Each number is 500 + 50 x the weight over its row's rms, rounded and kept within 0 to 999. Layers, rows and columns count from 0. Numbers have three digits each. The size before them is the row's rms in percent of the matrix's.

# layer 3 MLP up, 768x384, rms 0.0739, rows 731-767, columns 48-95
096:436518549518529468522515489491506470438637428479471449427450549436523520461490586352533461544541533497524475433416374526558500500456506484553386
096:516538425583553482445513570504475425541486541545469448527462513417527470506555548520549501479436481429429470497562485492559516418519460419505595
105:465514610496534604442496496526531580464488584461522578475486479509545543473501503564536535518533531459436512523516620433454564441571466475513428
094:517456522496487514437553471523475495522498568419517470472509567407507507488421478455544472526515476522465555534552465484560565507612551479530444
097:442487454432504491455516466556400457450491550452439478575497548496415487529518501482623456596440517432455598475502419512560471495477449522424482
093:512530538475589599519484513511465456540510520493543484511566487529492488543446482533496478529575548462502461534594501562451472427478459520514564
104:576426484493463417490476463454419463505539507577403544471424553479496426497508529496513462520478549509458553470530513514558509623551590530505532
098:593565516521557461520448535526509524564595520516460389514591459527453492478512602503510489563468580530526526512532556449419497576474431460486459
103:441412501501426506422412472444472566503493429386470576537422552481463594462544535504462506515468549456560472528448492481521503513473526607512543
104:469398499417570507408477530506494408487451467574563515502480462542432563472520546622462621450515524452417509567507487534537427390534587570473531
101:605448460493571529456420529528412453473477536579502524438488531498535467538419472495510520443481513553460549496503592551479450521490564508451484
104:627485376508511632426577571459569444482543498471535496489482483493484462619499481477511424453564447530493386494455540498558442548530461382482510
087:546499453375429475538457499495474493516525488478495426466481500515466524492527508468456514457582552538504491487500419445561604492489542586532502
107:472503416497507542463441567436435567553550472456497519527524491527549548500509549458454533542491516567481478424483466565565520480501484490409493
097:431571483540538594490509526470467473460654452482489400484537412513515531516497543448501500566523433562539525447420526449515378411542517467468470
100:464487522528438531428524507489555417534565542418461448628461475523428504544429430550561473580407467480453559386443529559535505509555530505459443
095:457486486442489568472464442499517358442538479453553485405476542467479476555495525546411469421518431528481483484471542475580552580567558468523415
103:499448472555673460576413453519454518504518493542444506525559553515562495570483494501485595408487463501477479420579523452513484509423487468431522
102:468538497467548584474527497513427468460489431606508442471489503541564570495525500481522450503509567652558581448518584468556526510545555490501519
094:516640448433515551463485484450413515554515490563446513562564492510440538529572530410481454361479473438570512561494518611524500600399478436389535
107:508486448485541508472471485406481476556448585530470472495497454513493546477601604491529434462505586516631495542561477572479434456613471433458472
101:469548532489510517513483482499452568423462562535458496521522520506519470496514507482532501504499451483576493473473544540544544516475479429476589
096:436537535595446631422454430575515508519455501488525522558503545475525496494432462570514492394618445471458434521487527541600570580457495511506553
090:431507473445496471500545552548529505507488519424507534507491478664534473457574603536419473481544505523510466465499589495475565466461594461484567
115:595462579540461475532509542541571504507383417486482488587496477443464544549432418567597430451398427431496491507575570502426425461501527381399545
110:496415560608503483575502478469529436484519507483509500419523449453579569434482477556470520522497424467512620609505426453413561481441499507473471
099:573616446547512542529542469564507503475576455554489490480623610467463426488467574433405543482521465515618464431536464523548453525534488474526483
100:529514553415509440511424582519502524544486473458495483478426420528583559459492617561531498453487479453489507532458539433523533506535471513412514
089:504446412526509575483518561480471492537448428562610480541524538579483508469570466512497482460565499526410491633450472445481542556533512593608519
099:567552396468456496457532520400559569509426575492523487500400529466561501455540453561415558392406521499467596497416551498509472512542512569533536
101:468564459544465539475499482400446541467525475443578521412406480505487587503501529490517571526459478517479504534528538473572499522464418457500495
105:543485554539507508403439517510452535539593516483485490534500385514461510404494514563522415471606490389595336449512586540470550513626468481503610
095:472483509519437551595518468484529542471491534533467519382452429559459484462419483470384485567462554401446531546436504492526543571519463522445560
111:469442465451620441472522525470445550507451524494606453485489480526416481583446549486495486494521472459605505586423427489518431444479581497486510
099:463553539448584427507450477482456523469494471485466434459458488459460533506407512467522445421538478525487440541497517515511590516501480525412479
091:597481455523468382476555487515532491500477560573519525552527466569473526534444467521447505562488607561492498482458462501551466384521592567624397
097:528525471542579528477412415495421521609392492507414452477417501521492565490493589536514480456567475500483459434509456533491569551561531423441432
# layer 3 MLP down (transposed), 768x384, rms 0.151, rows 731-767, columns 48-95
101:572533526461392472451524528598512564531463581560511549557591440529459493521455419644464608457526474542512390475556590473521538493495421541462484
100:500480631396539520447502445451515596467462540463512547534465477619429560588530463478501442555465519538510489557517475508545613507412518455449436
108:507497517592517535465419461510475477472421537540495518378508554463449555493562457522431454494516526513463383504463439425439540549571562479368420
098:500552530539509480522499517524562528490542542426574509507494337515508462529517541563346525486501458561552505526519504519472488565459521480558496
100:449503505570443408471514595459527560514467472576530451539488415538499469544509524468531524589576456580391438631432532505585548534526575446466540
096:405499431548429537519445533448511547436498379484510556518420555512523455439498501486428435487486420542478473509439492449462528505422476523505556
102:453572477477528453432531506554432513506471472463566544494489485465575407474533492500510645545538553459487464499581472416458503502517480521536407
099:522499612526474496545491508423473513584504532531526482518520481446493445474440522475540462462576506508535493453506482592431564527456529533423495
104:512539536425407496470503535501459518545575535491455542483494439446562448485554510497485443524457448552473558456558522398502522522606445499505476
103:479516434445527492458523386567465571521411477558501497546579529472554437583578490450506442513474557427526549549482452577497446516512482549505438
105:486582555493465462531475391464525585553564414487507447466493608550437575438507505491475507510461430443491483504474514573562481491531488492522408
102:525511494458507553490445530491484523514448511432471491453477454476442507551493498443512493501479472511586460354455423511519482512414460471543506
083:464591486528536430489493556495535475492523381518483506590442487442544560537505579627508428464491563593471452552495503611504526541531535498464584
106:515436487511479489508504540562499492466577531463529482528679504486585565401495487527535531470450588533541513532430539482562518470417586579396504
103:528534527454572479471491442422444506545521455554484434506494596524502447427502405451494485483544518479549588533548482474446508505583537555488505
101:524558469556554512524588545534607499548459456501432502433505536505609489473479441412514557577466532530510541523474514542589458444504476450395630
099:466429558531520587420430501440492532475460384509550506495408461554502584496387578445581566604518468523375526546493440597431501530540447539526483
107:480483534506541418528593504468390464533454542418472469462546522519473571472439556518425442582505530525540493390587495476451492568444479514494620
102:534479512594490464533534470500583412513507482470531484441455419560477437583485482477506544554583495429479473497573521437477517584474589459497575
094:548518521466486572490572498516512511579541479420545490515571398493510586434499454423456513469427495480455390492532486447451577485553451489494522
105:505486505610545546518442489529497436492457515463538589578568553462572454520433525534486441502514548483456608500494465492556525626437419434406500
105:510509540517523547441393401497437485448456400530501511485501468528581552487459475427503545512594442462481497552539480479474482548478507444513407
100:477514483404425482393537549480365523561509529462454508497497488527506483548474469550507495519418475545502524426480454514520474528576450426437510
096:508488562574403559452509535457482538513488430538462457468511508452493551438576478444550547474585470543545503508475467452464366560559421531469480
106:505488622454519466497521489466587528604507462531491487446563528477431541490458495505495460487441442515479496536483529603565467510534494447492496
108:527478506481565433487516431513454468475507514542453448387540525491526495540443517512551579584454516476513463550517366387454517508487471446462480
101:429416428469512541477471578400498530578499467494429533548527557539475483557520567501556484495428593496512588444510536511592423518438452565482471
102:563508511504587570556464480458448557459455438535409464511521414498527488545533412566453524495481499527539440504412520532463501557520474549559501
083:453504473489474485455543532554546467534483509542497543496547442471602504456417432488500489513464495477510503393544361478541499513494563460499464
103:448533445410589415520455521403446553423434569439511547498552512589474477546525521507498418512411446461513428592551443531586514491515537501532468
099:460557541508503471510418408568499464466467324507503469467492529525537530454470532568456469386505523509532458498558510484490490433543416500536519
102:516545464546480446451444494418544510546581495490473487455472455423492512577470498535425436526476445480524508492487562507462500501521518463519481
100:484478522462493510461432416564556463569510457520567531600502514481471442465523443578520518430458467528503465452597442464520613499522513462447523
107:598433446546450465556485558445459502525440425498530457587573470560480466587426598404478414545502541543527545541460537491517438502492569468542457
105:507406486535541550498479505505437452461510447455508557561563516465471522428394520503444550466432449488526385458453500497592527543588553519437547
090:378541522486583582495529478450446470475445420527503500434563440460497548497470580477560422504507453367431532468558612450475584521595488594421590
099:457460547523525559463500462500557496522567485464484607536503523588576519483498522433487503549503481462451546571528552569516494457464459613528509
# layer 3 MLP gate, 768x384, rms 0.0711, rows 732-767, columns 48-95
103:469480478581540519565504497500464559563522479493450465482520475582578549556509441457494437499400425589497565485571465469463472545460530562512462
105:524534446485501476461403533468488513557553524404485442567529538492481437602483496513488481476468552462544490438464484586577503457545497580488575
102:518549507607479605603532430423508430486481515488483494463561429527507462525478529437428533483448522447513495430627453603511510534531534530512432
102:479532421511560488455452484510528596559496535437437458458457494517467424506563495425510548473527438582406510538506535486504620607483501505457521
095:626453583505475492476524470503437503563466536547438408427492428512507545575528504537441517522493521486546545508600480417505494436491450509497477
108:627432484449454506453502456576431532487421507556507578421511471447502474491524485505482406521486630480457422599474529511468549459527489531500483
100:533502413523565519445505564502442547556476562540511492500641546517433477501461588479566452531542579578551506496606449496444511479489497508448553
110:460576479404470473513547479539539538526514593555541424558523491552505410540529598564548502447478505453508562479496440444555484535462462667518532
107:485446626541500479426494613424486509441483476531509519414542450470512474491499495542486470558569467491474506499489451554440505456500467505443444
101:551384579481504391482408457484484537560468539512557594438557478472543550584420513472503609542455518433407485566502535561446402473502418531479535
101:481556448454450512460624524512531482473561514435551581547489436570532411464403498560446444512548507524476564521621561511490526448687497439469502
080:461534415471452456349539487451490563495535482425462513515416450352510591597502500467488527513462502474536540460453524595496527566534493492469469
084:531396508496489442559510496542605504490606530577521426526581466522577475430508439481583525417512535506511512502562522477558515588481572527487525
102:446561422600576502596525568473449442527524450524444458506534482574482480441502467551485406537457535546518510481455518560461484480464395570479487
099:452505560566539461493592469524541485471550483456548443426588521544566464495483487501546523507540465489498541533480551484524537543483486546456514
098:454405490522446488395465407483513460420505564538537470455511464529533517490484505438493548466562480486489506421519502537451491478564516523516502
105:578506461559497587525566564510483507572512453594398549448515476560444537544467449487494504467554610429439507586489459423475500471501535473417485
099:487461557542496420565538640524529524572513588479496506476430378520454509519476565516544452484524542523531497516528429457527561490541495450506484
094:501548449501482462522494538529539482509473442448460505446497481470488490505488556407452450489353563522478532537476532523514488525534507540453552
107:528522472523466452571541462470509577592549451520487444439514467533442624423453469491484492483494563555514539611411596535508532544516521526581496
104:464572492451442487403537417545526581489568486502491423489391464376459492531475578506385505544509447544482417454476439564449544484494482422557384
101:559449590499470489493535475495555548528527434509429501521575607580520576554480573538487535557568430459441493440538457503610457489484494474567504
091:539400541597483417467456418433504545438565418551472525466592472548440503520520480389448667509646533451592477475542453510430423458495480478512553
114:572491570490503485487407386529609502513425529584519486520449482469446536531474530503579492426499526474444455529442450451465512458522480409422424
110:437501516515503502505540626523561443565581493523526496504459511545629468392493536516487440502505502505467602569539527491601566476479469498558506
094:520458516409443524416475534480483528526409564568450498524461562481446460527411526508462507517634431505565486583488535464486565446561560445506463
108:493513550513407474485506464500581458488520543460447405542625484530583581488499580531514517535492518514416462529547511482484478436482471548441544
082:567526482465501501481426553449442484476478515443501506522480365539458479515488533532438532608438491497529496568572385540495444503500545614444555
103:472484466465539433495508434514615520431499467519519539474432547531498476552497538542537546558504558522527412422508574506505591465495477598458487
095:533456532446570428441553415515525514462534431491523422506486429422444493414522498511545402460567482616472505553559542510509396472456503519545459
104:483468553436398436550533415555480505534490455519416364429513505514550495473550564541514421540599512556419491525538511501639494529406423441493517
101:498513464502466498546541529529440476494535555632461528596566530447517498532610492500544482489555484605551492554501514451531526475545430516490526
115:459524487548455455501404518467535498434537499572531437636532426439553517527490531467503579484441485538564590520472499464512484484497512594445418
110:612556423537604532462509495485485452627551415592474457436464479541536418521452502452599495525518513412519426564548564515538561430502621545534478
088:415498508431593423448474503485443470583494399537530523447619449517503533524440529500448536549569505393496564452477577476427521423465508569459502
103:533561473484469411544584455552527472591459595486552522518492566467492441450522544451554614503446474582523542482511569518531537475470516528513401